Each number is 500 + 25 x the weight over its row's rms, rounded and kept within 0 to 999. Layers, rows and columns count from 0. Numbers have three digits each. The size before them is the row's rms in percent of the matrix's.

# q: layer 6 attention query, 192x192, rms 0.162, rows 77-141, columns 0-47
# k: layer 6 attention key, 192x192, rms 0.16, rows 77-140, columns 0-47
# v: layer 6 attention value, 192x192, rms 0.151, rows 64-127, columns 0-47
# o: layer 6 attention output (transposed), 192x192, rms 0.157, rows 64-127, columns 0-47
q77 101:493491557457472487515484520511509513494540512468504498515518507500537482441510501527477497515481512453486480455528530505490516504514454524512470
k77 115:453478557503470509540483527481486494516535492489449514508477489510525496517514497513520500483540485507489477464473473500499511488550498502527479
q78 089:522493512560472501481509520540498473536469507501524547546492478500505506474499498431497487533485503526511553531495486497496480482513503522501502
k78 105:499436465536498509472484506551524445506464459500508509554461505491528531472489496485472472514471523503499506511533493472455464535486501492485462
q79 109:502535443492510492525507521533480500488481493479494503528513506514452488558471538491471468512454545485542525486534536522444424477458528465534510
k79 117:502529435477499532538476484548461474492501479509474509501522500511488475521507555515512464509486548479547489514505516539433452497483533456503489
q80 079:514448469508506518493515520525513458456460485451532540564487462500520463521507488496499499490554494445450502478536481467490464486486488490456501
k80 083:525439501515516486484525504538525459468457491461537529565479482502481497496524483521505483494520489472472479500536496444497493516495491525482526
q81 082:484536498510509485560524477508492477480510507541512513452508519522500507481481510496513474501485508533557479501475504540512548478522553517540496
k81 072:476535527504488512502464507465416499465510552515499457462466510481515501469503516456540506498499486538519519466474508532559513510523523507538478
q82 105:513469441518520527498494527558505458495467504455552491557509490512514527498516557546488488505547519470505500515524506484497483520466507534531487
k82 101:527437469470502525521485513553474451467486477467553496550493473530489481521475527555522489512523525465473499516520447488509475536465492499491513
q83 127:511452471529462503458556481491512494518477473471491513535492504506501496535466533507479472488493468524480483507534493453479488525458504456439483
k83 091:538515503512485541452509503481493497483469489485462554488503488472535506523504531501506486483552491486461476499480519491474487514487550491453502
q84 108:455491500514461531540538488499472530511572473525478501514468530510499478543521510484518483498476488527498554486510458502486523530549508462512525
k84 090:463503512483506498546502493491483491518513503486454467465504520513498523485509486463528508511460457513527502480509538509531503500501493504524504
q85 100:461508498468491493521480524483493504473536496514490486472494521523482521498493468553493500494492499469486443464519548494469524539491498486494494
k85 114:484555519495480483535502537444447525503521507511458510461483507494478508491488468500515492493511467500477512479471536539514527492526510511517475
q86 123:492508507501507525475525498470501492509476505509470503520470500499551529425535480470503550514482505488500508528493508493485539503502546546501495
k86 134:475505508506506529499535479472487509512456471460475526498466534475521522449535483472521508465514451492498532540518504495498469479517481510526493
q87 096:504514500475510467503509522476498507458500454513472469476484515497547438516521470526494502479517481475501457493504494515470491514501513464535519
k87 102:461506508501525508552516537471499515453522470484491503503454532503492459533527448508525485508514461497487445516490490527494521498527506471512510
q88 115:491511518499471521491466450526503508515491527523526482487481500502538523479519496515454471525491518547540534524515504462531489511518522524533551
k88 110:508509512485475535491495481513496520493481521489513496485485479465497518482495546536487480514507540536526519518502479469498484493486515510495537
q89 107:470431495490445416486547500541504461509504479451538486520497519521506501453482467524526552492483494515518501455551515506528504462545481486517478
k89 109:472433470444504465497547485540514457479533502493519495492478515514531476490501474534519492489464488498533471480524500486512504479548486488500457
q90 097:519496518541495532471501527528489513471488507540536522489540467494467498563513480481503451501508511524502497526486463484512472480488494489531522
k90 110:559500524470502544472506515522503525478460512545538471525559479463470504517500454489476475522477533528541491487489500516500525533477520496502512
q91 119:530509464505454497531520473496503512497515505530477467507508550514506505525526513523512491478477494505529509498533545454492453489477481483504461
k91 110:490520504483485506512544478500511517500511499526485500512488525468524491504498514517496473478505468504540552498515504529487470543490471490479457
q92 101:504486528502426476523488472498492477521502490509450493474504535498485509433481492523513511521516489537475477482502521489496519522522485506480478
k92 101:488502562556452429514504494505516479523528476521445508491523514489488496464475481530510486539496445480509513453508511494502506502508487508534484
q93 091:452493518480493538507477525488487500535511513480525523522490486531502510461528481505456510538507498469462538491481538485523527479549496520526486
k93 097:445468507495460542530486496485478511526514491468478538490480477505486504469498500508493516468507478501477544491493500462494509477547514494531486
q94 121:485509550494490508499530486485484495465497455496477518510523514522512509547533510512519469488507479503495495483515509451506480533484473504485508
k94 110:498506526486469540492524494469486501522477493506453487512522491503502522525516485493512497468515500513529468503489495483526506509471514488474535
q95 109:471478521530470468448517507522475493510455477475477533498505543496540492506511468453523474513460472541522489489499471482458477505519534490458537
k95 118:489483505490486481484518508531436509465488491494459482499524549515525498475536437485520494514471502542556461464522568475466520496478516503492533
q96 078:484500509520487537505478504490446483540464517531508512460491504497506527495468467498501499510481520486476521477494505504487479520491528464467464
k96 101:533494513493468524443509490455486479499456529508522482521515488513527493524509525467498526496508500497468523485489477508523490448517500493494467
q97 060:496501509548510533470533488539510511499478505502469509551534505502496492554487485447491500478507485492485509496511472475534471528537504446517467
k97 072:512439521459470536485535525558512459513523507499510496510512512524494562492526510533482483491497513489501474471506526471503466468523497479500495
q98 102:480502484496511497438482480517516477471473505474501546530523493530515551481539492506519509507510491470498509481514512454531500511492498477465519
k98 104:500509530451540520486464496523479511426514523504483508515516478478512473522474534527541506521516502481527463476499503445507551510474521501508520
q99 094:510473529554509535529457524533518501504513557523454484503496488507483529456528541501525511506499519512469527502499497504525499485507494481500460
k99 096:502474517534488526526475490549529482523492523479493479490482475511487521480508535510492519477514505498475504550524520477482511514516486480504469
q100 091:483459502516510500489508458532514505549489531463458484504523508480515519492513538470459501509501441476532494497496530470511478516512498457478478
k100 094:503426508492493527484493475535522500510520491476435459475458473497495515477517504524529505493506487517481488488507517441471482514465512478482489
q101 074:468514493448560471520520511497523517492522479477523466482491517513527527451517483522487477510469479479538481488517515541465504473507494524516497
k101 099:462542519496505458494490475481472561459521519534493488479519497505495452496498478471531505514520473502485534511475495530515513502503491545533487
q102 090:470493513508520505456518490523514477502467513479472524495501495455511464532513502478522477529444517482513492511460446490511455529505529479469520
k102 092:481447513495519559483541494488486493510483512490471479510492493498514453477523480498479480505481515493489485492487459490507551488515508486451511
q103 105:527496466509513491451507535562487519519519523474473509507489457465515502529514549520485507522496477533534492504470498469509504475509479483529516
k103 096:502496494498523526523490512557499519493550485503489482495487471478507528473501508561527521501542496493521460526517516500459524544448508520501524
q104 092:461497531467507475501546513513524467487517496514513511518515514492545494493495538492521503491525474456530474493509480524483494531500463476466522
k104 094:466487493485449500478498506553451449460507505470475507511532492537503544502494514541533494491520487478489490501499527470481509474499512493521488
q105 097:492472497497484489455530491504548486502538461484503476528522456531481477512461478499478498471512523527519505489506503485469504460512496495496495
k105 102:519470477528497483527523511514529535489489437503518492527542484520505491501455472523519448497522467525534483490534520457485500522507490560536484
q106 089:465489514472464481500527501506524519451577487501531496516518498490456517523516519520478520493487480466508507453526522536488481466503508486500491
k106 090:468480482479520492446543475507536495512482480556506480508513467480541520530490473545493472485495482498533487480552499534424458483455529494542482
q107 099:510509489470530488475493513561547506509510474431532505504524472487500476506532465538497487518477494455493502486509464529517499467537498459523500
k107 098:510503525481513515462547520549522505529529442489512519484526511507511481531513421549492468525489487490522443487514449528485513468493507468467520
q108 090:502477512545452496490502489507522458453519485521460501530526490523477501527494494499501495466518504530460508510504480445519493510508538464499479
k108 088:509461504506500509533470544522526474498490492522487479518520506527522474489498522496502514503489505526518488463531534468446502491529497498464481
q109 093:518454467493457485516492486517498504491521532519514513494468473468474515474485495481498525464495494528524521525473501486490503503514473490528557
k109 088:516500520507524498518464500479457528535540506462498501496460449503478527496482520510471489513496538482502542507548495471534528456494521480472520
q110 075:483467489497485481488527480553510475500514513522484538530512477498480461526467512477556518472525513495514512509518468498486513512481477497508547
k110 090:509466479490463521496508506564480458491510471475512497520538479514487519528485520573519481491532507486491481494527523448484513495497500503510522
q111 079:465505494482548518481524502508496552474498487489497507559500453474496505481488435507502501496492444499534519470545467529540496531525514483508506
k111 089:494463490447518531475496516529485515471561518487473464504505489495490540550475531566486483524494502461508467472513504509520513467474510501472505
q112 114:478461499525424464496485522521506472524495494490505501465489504510472457491501469536520533507513507473460516493503504462464562475514488500497516
k112 106:531514526526494485469487510478545504503455447505555529509517478541523429532519458533506496494513484502500537534500477482491525496521501467536507
q113 094:489482474541520490491509502563487524548515495492483498541508491512459467543506524527492455478518506511500492538471461492487507502475516526493504
k113 087:534478501516507516485528539545516500494506453486485500547530508530445483511543485533466470513528525528473460509467525471498511495526488504466502
q114 107:509473513538496478472503465529462452484471487490482553520504500504471533517506526466505465494468513501552474473493498456485490514465487512500530
k114 079:526498526488513473511489500482473502460501520512509513503477514495485492469481524481538510502500522499507507467489449515466514526510499531493542
q115 105:472490517516491496482468509508507491523524520532497531540514479547498496518524555505488489494471509485509503492447502502505472504508515499529517
k115 092:526497521464518531509485511568505454486475490519518545508512492522497502473494536526525509516526507522468502519487496450471516497492488543501464
q116 106:488512482522525475513523489501513533531498457474524466532531489487486473472503474536478477462528488483469492493510473530518508537535480533482476
k116 099:503520490484518509471515519539520514500494448480507527489472507515478498519552486556519476484486503502478475523462519489549505502505499476525438
q117 097:477504495502499450473499533504467529462536517477528512508452505524462524567499495514492516503500475486503502501489530524527489506527515495504510
k117 098:480516504458534548449546506459478495488488509490520462519475487498526537535518518466450496495534518482509510501509524535520518469463504553467498
q118 096:516526454485458506502474509455506522513529529498512483462454486472510489515487483509497522503502497531472512541463514509466498481501505494497497
k118 094:533510476524490541510496508449499509519507501538540473525471487486523477495513492474456517520505504517505498526478520511513487514503522500470504
q119 089:484489512513499489508519526511511442531470477484514483523539505526559507501472503447557489460506496512498518514502498505493500468484490474469498
k119 094:493486544529489504487487501511456499511525470458503504515517486554513502534481518466518502501479494509531510488509519470505428433519498473492462
q120 083:480504496515498495461511524531498505587455481510526483492487503540490495506503460493524497510474464514501536516504482496484477446493491508504464
k120 093:493494538476465547451498481500525541505521511560551490517500483538480493511513514508511538542498484493447546496478461495489448441477486469497512
q121 090:498540517456539461482470522491449490497438512477523549456479512494529503500505492503474515540506484533507484508513526491491511518506498519485550
k121 087:492541494458515497443486512452459503472503528512491529489483515477524495542494514480535518540498486494486531492492456501522529524466514523478542
q122 074:500487475533463513460526502524495499557509491501531509540516471536459531536499506465489500495484492514507519486517486485507488475527481476502490
k122 083:530475508471488540481518486554542505527509502560532506506482463509489525477498508533505498549487506521483485483500494477487444477508499485503502
q123 097:527501470520514507491479471492478536553513527530445497456498495434501466523494532492491482506510500514556481519451508460461463514466488536509522
k123 099:527496484539497506530506509462486504479501469496489497499470521466499512458508483543541469480496537512502470517475456469483496555455489495487499
q124 077:510503465545477504486536492497537496482472510502454467526535512515502451527487445449477529485517510499513523490545481490525458500532523439537479
k124 070:477473519501485539516502517498497508502532498454492463476509487560471502490528502504474522507506549453522500485554503459547487443516465457512522
q125 078:524541496447561498519465516463477536488477519484512503469439521462557491484510532540502496518527472530497478559494506514472528504500495537481539
k125 080:491511470490490485500482521469496498485539496507474515505477535451502537520488484509480470506488465515500478514465501531520507547478517495445528
q126 091:456492523548497440492522518499531506495497481480478469517482512539507495553521486499477497476518454494500497513478509469520487502518516477525510
k126 099:440479528505542514453506502486497485496521484474485484491481472572501490480522508455478523503505493517513531503498533498503502473497500503470489
q127 093:517467540552490479492521525513501458479482483493503488506516496525491489502516542501481532485496535556447525510498509483516500485519510460479481
k127 105:498501514508540479514494491546540502532485489472485526472498475542495486471536515492501544470484504514486546505516516494492520472551474475527497
v64 090:498516500547521525555502524499561509509537501515511511471425492504518488493508507535472506515526538503486493550509477464507484533554444526508518
o64 101:480503477495516523500478510480488511526454442494464468525493527499517498478488461495515497507473520530487504465487505490439521503483540515500526
v65 100:512493511529547487520456525530459501461476528472498508508485481508518532491521543479470496528497496549502490551485497470515476513493474560518536
o65 106:491504492480460470505493516531486569537480475500513502508534520452485497491521461548503461483476535526542499490503508444494492505454460525522526
v66 101:465508498509549480550484505510534478494472469500501515507484473517527478481504501493546498486512504466502491508522514535478536492498550495488520
o66 099:533518496538478523514475480523488497490498528495451508489481567535498511505474518486512485496474496514492498515446522488526477503507457551520456
v67 085:411525474506536538520514521520493531523534485518469442522486494479545511495498475527461496489498479508539513512508511531482483508518517482477485
o67 100:531472516494533534488485510466486540474464472506520486490500532491518503464473523509527538526524500530463521515441516549499535533518517511459493
v68 090:554528479501420479489536502441495514493552476501495510506455533484501544500514491515513526497478486538507515481502505496485473523485477519497504
o68 097:465497516481521532534524501530523453502485530486502501517536482512455474506530504534459515522518511488463475478543480494482530480483481513455547
v69 090:541494484516463496507464483483508469517550494529507518471521473535432481512502505488543504473482514536467505505484513504544485473498494506520462
o69 086:497511506511477487497504468523499432523514496487490508538485481527513484497533466490517463491456511463518491481529464443524502461543517483523525
v70 084:496483506485480474451503493428521526482511537504496462436553536527465490489472475490535504505486508475496498502526477486516539496489495513495467
o70 083:465528521524516510537487488520524501567494512525509471565501463523487550503476532499488517501535491481528495525501477517525487470528510505492520
v71 091:495463460527560519480534517499573501501506484496506507541476502516479550539489511504484467527475510481485523498541523501556485493520407481497535
o71 090:518476467457487522524520513475524520490526501509490486483527503485487476468479514538517504469523462481484512518483456529451515520460540462480504
v72 099:484507512492467531477489506453478513500491486533480493522473530447485523520468540495514472474539488542486503514493514524476537539497517497465469
o72 102:478499523510491518489511476561491470495535471507517508486538468533527455472454469495492552510495467505485462501505478483536502498533502491490484
v73 084:462488473498511508460528483526551519533510538528502450469475528501496502494498483492462505513450545457505505556501516537483547497527494475513479
o73 093:486521506477491513480467494470528469512499510500537498545517482540511520479470570519519523530516488461469528512482499529501513513523536517483490
v74 100:552529453499414468519513487487533486522540468456502500547468495531513538506456496491524520514455512485515487481518496491467442501461513494496492
o74 110:499499537458517522519496533540522522473473506525454469460493496492454477487509503522459484501485520506503503509517461459498553487505515537546533
v75 088:486520494481467519483564518480492486490506524464493516485449513467521515500494475552435534523524486491486525518516497509509470537508486527490551
o75 092:483489471521505500531548489534526490505507485509483506509541474512475508496504487500498527520514507484492525478562509525453499521469502472477495
v76 095:497496502507522477472453434493556494522527495511532470511449496511457497489522494505462475489502541497479507543462499491515556506519488492533529
o76 098:476514506469471521468483515504501450474512532520532509520546486484498491510479498500502505490493504473501490498503502510474499473499529467504461
v77 082:492518512569513490535529528539523499495495493498474486513479513529533528451525499504496443526473531550499532513535518498504485506492461525482474
o77 091:511495476431529525508483529500484538510481486454516491509530494502477498511474475524491483497520494490476535518493511477484523534482481510492561
v78 094:494485468537490517436456521569504433507460479494523521527516466515484485511522508528506502523458528486505500470530457474485545496522532486479517
o78 092:493461510488487477491471511474473534468527493498507542492486491491520446508527503483503514478484505476566552540457503490517471512507521512511437
v79 080:500465495515466489492468460533538504491509504482487496477514529505463520511499502519507516492447527454459507479518494483508531482478480505468432
o79 084:491503484497519467497474516500489458482480513499489504495497500553498492550537528476498495508527446442504549548516466470547487528498526456507501
v80 091:450507451522465521499503490450551520528517499524442457481550488489474514519465487530506480485476492490502520474535514513515460527506514499484439
o80 102:524474531513511543513505529518519507494509479502483498524515504523509511506489515494522519514539447449471522551467481503533543517557545513499517
v81 103:474484524544523508497472486505514472529469476545507500477549461496515504476511525503553477508511480533466505479498495487517496514568472539516478
o81 096:479513491501527535508492486497451504508516452495485555517472499501558478537536489482540470512505492499510494495441492477526482515556505509501501
v82 079:497494460475512555464508559531501499494532482502503490531508514502534511514517498499501498473522484522540504521501515539485538534501526457453521
o82 090:502484538486504524493472498484506535497512511505521497510518511503490518439457495517490539497484526526480493497516525580512507529503507538459491
v83 152:538464484491513496499528510535520478491507492479527496539479517506518516502491495528449458510473528451514445523547486495442469521479502485456470
o83 070:511495505504506459477491508447501482496426497485472479466500488495487544485476476517512521504510485461515566503504470546518522571503513502513491
v84 090:515540524493583525492543526523472555507465513489516496531495483483533531489500509465477474490520499497528490530498500502488459528485518523491559
o84 084:488500505482470499521500512483509550474506466496483473480495492452505468457441481538514502486474507530518479483495500510495503520506496530486507
v85 094:508533526544505491547494505542574513562523456492492558529495452528491482472501489501514504543468523483470498481517495502468575488496484529528490
o85 095:497563466468535517519483501495487509468464480539467527510491505512489538504503543485520478473527522534499473504521477472479454534527511505541509
v86 092:535497540485467523507506501435564529494525469525492556543500508489464541464509527520515514508514528494456497453488487466505505520484465546509497
o86 103:461543465507527520522532507490524473508513484524464478498487456493463484534507501507480511508519489509495465499535467497477486491501543484505532
v87 080:513484536492577484507544519556529502534450463497552473512476504477567489441546471483523470497519511481531474523567485527454517516531520524508537
o87 084:496533505477509503515469513488488535475504511485493533512474484480545499501457506517486533522452529496480496488428510525483483535507472559469465
v88 083:503488504448502509539461542514448500496507477484481535525503480509505496507509495478508510498539466531502490461454519523513446471480514491539536
o88 092:522520478540492478489547490485480535504504519523502495482479524471501480468533506508498471516449571541486474482501511477487507438461472507512509
v89 098:511476487464541514458492492502512506515439493456473476491490497545516491542504474499462500503482456562477490467516562491524515500492534487514525
o89 099:452509503506473474527510529512487483501543486478520497466500559500500515471535485513522495484485518482517495517521493494483474475522463532473472
v90 083:486501565511556454536476505442483477468415483540542485519467519459469470428527489525513472502537529480492498468536477491500528496508492518506512
o90 084:532515486514499462513511509523477498500520559461503516513502453503495535545497498482498527500539495460468483509478554511467485495445457499511471
v91 105:486516545508524448539500511467467503550450473502490539495491496461487509505481498470467517516561472514525505484495486496527481542519502523531522
o91 092:516509477511472456522551458532482552467515477488480500514537527476533502535536470533517499458487498505503493469520508453509484508458461483481506
v92 096:518489486513465487537515496508441495520550488512470489490506500457471477503513527470491521466489494489556502472508489483518470465496527463529548
o92 103:540512510510458497494520490490486507437485552475500521484536532511542462549509528506527513470486466509491518489475507481510514495464486502511489
v93 081:462482537537485518501465552574503454506487468505469536552498506525495497481547509495467480512479549483508501452531461484489545508507509480476489
o93 080:526505490449539484467490536482466540436507517444498469477491510470513462520516514532488543460517487484469538537483523526502491522483474527512481
v94 097:492501500545494496492508513477484516523500523463508466436522481513486492508489479500513539513491529464529506549518500512520496471502517476528509
o94 091:494466505497476511468488471509508496505459514490481499517535497488498522520477510530505483520480519488514536499478506457506505503462456540511552
v95 090:510452511487535486483547467505512547488506514491536507496527496514476493497532490500490468480529465482472494502522520507501462440540484482513575
o95 100:496531447510504544503544508485523476494509521499512483489507479480511521498452530501495470526493509503489464495478512524468488496482510471501447
v96 093:489500523446538509442592474451470566453513517531497469507501502480513488495520480511462480501503505492502510480486516517510542501467492502516529
o96 098:477542495502475531513504493459526468510534542513557480523504482497453527479469551509506516528546496487460456502546522567478478505492509487448488
v97 085:531503504493529495461529501428493468506489507517545495538483521496484512545491513491517510486548503552501497549478513503522474519526469460518488
o97 083:475459536491463523478515473521504515551550500531523472523504477505454487450488443548454520495490543525504453448490518510477555485492524513502539
v98 100:480544478478479537512498494496517517525552457514507514555476499508532501498485520516569480499477506511496496502469506514454515486512496464498503
o98 109:495527517497515551500483491513496500502481471542502498462455480509488489454453527479487497538482543557503473498474481476498488490504545545509507
v99 088:535504537508523473503534438461508498513513506485513460504529502476498484448478498518486522499477513512512477494510520471532463490489446545531489
o99 091:472530479478464497536508534519488514524489515517473539464488479531499573550518488511511467500523482501516488513538510467478484533481504533534521
v100 089:476544501512479494506487520524504532511506482460482498507435518487475509522478449516485493526485521506476510502485489490472541519490519484485481
o100 089:515487497475532482531478490519476502477453471480455424477528524517502498485495522458488499468529493477493516484513502495485496480512462479487496
v101 090:469507483480580513483518453466517503517466481487457507549493485520516539526480497501497512487475488498517485473512529470515500482480502481481484
o101 088:491479490512479532494483507479480551494518497551506503443484519470463502495495503530495491509556477539508498538463483523505518505523526491543471
v102 085:516502546470508473527478478492462482464521475486562463478490508506492429457524501527537503459565467532509477490527479482503486473526508497505534
o102 099:488528487542501479495500508515453491521514529500506530492473479511523494519468488475464507509451560551516468488486549487470487467459487538535472
v103 082:517502526454531486487501493507518521462512493478502445440550538505515503451506465520513513472518480538490490470501477505524485529485507525500414
o103 083:468508487544527445494484488518466502553509546488523499542473482543503524534515517467468506543491531491481513491509480524500512498509468519487534
v104 084:560505499482440475504476479459459499489529499502512497499519518485501481544486534484534525463542455563485487514454511499482452487537517481511511
o104 087:486536558473527554474507470519491530530500462556507495497500514518502470464509478497473488506509530559521416463525524483513524470526525529488506
v105 091:526505510481519534473483509575500496540525504507500500474506497470492477475507489473479483524482477517482501479491499534503514480508520522502536
o105 101:516501496482510486517506510490514494490490511491499500506492477519539489490470537473505497483473515488481487472486517526504472501515494489485456
v106 079:472471493507446499447498488570486514473569519490534499535567489521503488492541505507529517481479507442510508502490486515466534481498529477445492
o106 089:501510533460557570474482529451512481487475497499520488529475478495501492463483526498469522523505491504511507532492497542540490529556523501483494
v107 093:505531540471538499560497504479509547514503507545498488457482544500469467451503494469528473465483497513480496499507524481491515487521522460522488
o107 093:494534475528484442492495498502491470504499490451493480502516503528521499520470519483525504482499482485488504488484456476502480456489518521522543
v108 090:498448495477509491471512487538519494495514477483479489555533471547566523520540485521510483498511427520483499475499514499518473498510466498492514
o108 098:487506485465533565506511497503477530484544530535515519481465511479487528495517535492478506532511539525492467514512526539486505534517507482476470
v109 086:459486508491471506459498446505522496457487489489495491548531484561519519537505530515489477518510515463486493483524465452506506533475508481500525
o109 081:495494507492519551493505550514531528474530489507501465461483513450473489506515493521477535512545473461525522567502508531516513509512516493500459
v110 097:513487509504481505495465484513473459448461557499501463555480536527524478471520498491509509482454505491477513488510476501485524486504560469493525
o110 102:523509554461496505495495535526532472494520528469547502469487454480479492489520527516488529505522515438512503543495516502491508472490475489491441
v111 095:520487480538401451517440531533518437520494476488487516489513539505507496509472508496519509522489481484497505462477504528495498486538482481517477
o111 110:523476520464556486467528485521498494474490483485478520472498511521529476533553505493490486484496506478476529490512486468527505515460482495504504
v112 098:489528497516498512467494511481506507537477533491502511463517502500509493517482514502514499521512465474510493515493511499459518485504514456489511
o112 091:488446480520532491486518513504513483495511485527478514473537482476487483522474489456510511474517487532523494496490507520517501490502509499561524
v113 081:529527469480540552550499495464466529526492528517482475442510482479535496503463529473536530469479424546513490490485510483520468483507501495497534
o113 070:491477519535458465518501502508516469501498493494518566488494504487532529519520485457553486495477493548528470463479479474494482469496511508502523
v114 093:514471508488517494512548495505512504457473481449525518526487546472496510483512505499511485498552520455486496501562472502487494552507517494492505
o114 089:516507483503480470528492537493545551492522514473477480503488508508514497502472502496474536475471454477485527496488492523491520516473495499505494
v115 096:501509512473545533485535503483497518457496520501491499540462501468520522500501484510474509516500496524500479521504473472471497543501462534464498
o115 094:486456484507494506517460538501505521507494542506514467506502479491452532487500498512473507503519489525490472479488534548457499508476545508486499
v116 099:544491535526506492482527465512519519490455483491523563525491498493518484535494528527507487543524523492486482519491466439487520491480445521530526
o116 093:481497448510488543520504510502502519505473494525466478457491533512499525536515487490484486509524467508534485501517505502459473527461486457498477
v117 090:489479515517524476507554485526513550511466517426496484530479507519528516540490484512439489518500482452489493513524498473482486503505457508497529
o117 089:477522503463502515483526524498500532478490454541486478474497514451493502475468512539486509491515522512526497520520471492467529550465500509490496
v118 089:499490453508517528466517492470556491521503527496498496478544501490512517532439539493487545502473511473568482529508517529504487503516486480517490
o118 098:478440490537446498506496478483518513534499485521504532460508505515535529491497489560514494499489473535542540511466473471513503511489526499511516
v119 092:488504482505519479505453476452438485488519502513514491487525511503499514510467536469516488458536460538536486500459517500511485467524506463489517
o119 084:506491530526498515491515461497501515536470479520504497454533544469544487481481470516518478483505490561521481495448510494554526470496498504500462
v120 099:514472489493540525509491464520504507482520495494478493500528446511537477484506465516485465508504496482487487489459493482539526537462432580480498
o120 106:490503498493485503531498519474507460503498538494471519500473523474510574497502485464530477499460470511503469494528498541518465521519518509452485
v121 099:526505536476493522495493552496493546480508542506542544487554496505469480534460546470505510521525485443503480502494464506474517469442501509481534
o121 091:520503473567495481521528513492550483519478518527490483489522476512491519495483509472514485450489481504547464510553524499523475513463513492532535
v122 076:451534493526487521524469543531490547515483476508462486564498533485507544493482535505508468515495513487493526471505499531472527483509489472501501
o122 083:536493494470527520483497505518490510421506502515521508440531490508507450522489547489511498487553469478483511523499478484504493521474498484495501
v123 096:496532492518523523501477513483545500506515493485474499468499513511482504521500492540533536495445505554475497438498508480487536486492517475509436
o123 093:474465506500541455492440493463482471540478484535496497493480506505453498508544521441507507516536533505494502509470504496474484466493494516518520
v124 102:477534474480505523493512494448449484476482499498489485506470470513484519507491485493518504478516538476498502523483497484490514507479531458481487
o124 087:490449508531460473486459475502492501487533533490468460493481500490450482486472480464520494499480475543506510503488516525527504459537526515532514
v125 089:463441503512517482492490513544521516471473487492462483501495493540565494502497508478501502527512506437554497494507511514513543525492504500513497
o125 087:503547483496502511522466492499475489466488515491463495482469553496514529507532522526523514485513493522467500526517488530516494519512454498483464
v126 082:485456488489485510510454475430517478475525481510496507488524436512446465486507499517536510479525514480472506470497529490552509495456537520538523
o126 080:519538500548456474542509496503532476527516509504493525519495511510492526510488499448535492507471489500490491533498517476507468425512513478533464
v127 089:466429464519467490503456456515540459475476494478480511501507475559489503500474517517508504477491517419493500467508508477508519465479506491483456
o127 093:528486489520498485473498500481499488489489493502487505458490532504506494522524483484517486503499478482522564576499458505523518511497534458543450
q128 085:525517447469562516486555496489471521462572453491524530512490500476503510510496505512469489475523536524504496512528476475470485534464502502494482
k128 067:525522465449547519480521516461495524499546450497522511508485474482490509490505493511458527493520533528526506486502517490460488466469510493500470
q129 067:527508450464523481454552503476476540460571458496491520506469483494505506496493486522471481480514538538468517514514504482475489507473516513517466
k129 054:540545494458516501503528500497485528474528483511490528493486484464495513494510508528462469476520490519483487483539512480484478489475504528493455
q130 066:458503513523509484528447478531521504544434516469467487483504478529523500497523478483489528523472456475532515534475516524560522459519510487517511
k130 068:459473476548522518509470499538535460480469502493483493518531515508533511507514514473532519523469482459530527563468504515518522509513501478491553
q131 057:502481465445546463524509489562489421483540519489524477497508476481518504472514512492493516488506498511496501481514533527502513482517518487527452
k131 064:514479462478520533533483495534509471474619488520494484489416477474488502511511525521492496486496546497474489470516468504474494522487516460470486
q132 099:540516482465526507497500546513476524481534504533534508504530482472509505465463510513510512471521522517503472467490538513456510515464499523518476
k132 090:544495509464532514465532534473506528458541506534525519509487485489476513474499533512498509471537532511493443483521487467476491524479475541496486
q133 105:539485491502481511443510525471538516522469522522543487558520494486500524488473521495495534483530546491483515499528533471475479484480489511498491
k133 095:561486445468517540501545508546511508494544473503523521529507519482520525554497547542505478490509520501504468522520486464483463484483484491487466
q134 085:482496483511526531519534474495489518506514467496445489472473514482503477483517465497476493541492473511491500492492478492504509533521535506509528
k134 085:527534501458552548503540529439468575521543496508453496483475552492501521462513475512456457504495496530453486504484553499497531489458476503497449
q135 062:470509503503555517507533515509484552515547509497497491462458519479502527534478462509491491449488521475493543474514512510478497504526482485475492
k135 069:511467494518540508514531544511507466493508467489536514530447486490524462530476466550503508473536497513455495492504504513490472538500491495466460
q136 073:537490465487486522481445497489499452493460523556483472486528500481507495456479541481532512501493494503510482489466517498515471491458470517518497
k136 077:496511482486477527492474496498492486483488504556479502468554527474509521500483559468509491478498484493524483479471504511492487500466485502489487
q137 057:540512489496503444457538467511494438504453495473515534491486518472510495493479514540502452491470479518557468524512516505512470501472468509497488
k137 066:493512496488486439466499424468515451486424518477495490490536494502493528487496502500516496501469484488522483502511455478544538532527489533519550
q138 065:459485505498450513447491527539475546493514507458504469520495498490516485511507488502561508518521472467493503511527472483499463531518467475471517
k138 061:476496483496467505454492527494457503491523497460500466490458544465526480495508482501536491508485480477507509506525463486506481508511476513484540
q139 068:464527466493540504539512495477464528484509522489474482455453476462481507528485484526463480481496484478534521507507533509455466516481493491477451
k139 072:509478436509547496524536519453478470471467527503491484491461475467487488523481494506490483500527500488508478536508487513499478554492503488485489
q140 088:519515488540527524484534501527502459498465444482531537505519565510503481525479481499513488531492543546495475564492445481508488514470514472486543
k140 081:502526530494493450491487449496492480480450487476518532504534498532486514476502449501499517516484526482513477490497468481521523513531504517501568
q141 075:471473499500496566493477532593496482472492478489504475514539532519516460499517490508569479475498466522481474447501450484510508502500530501521549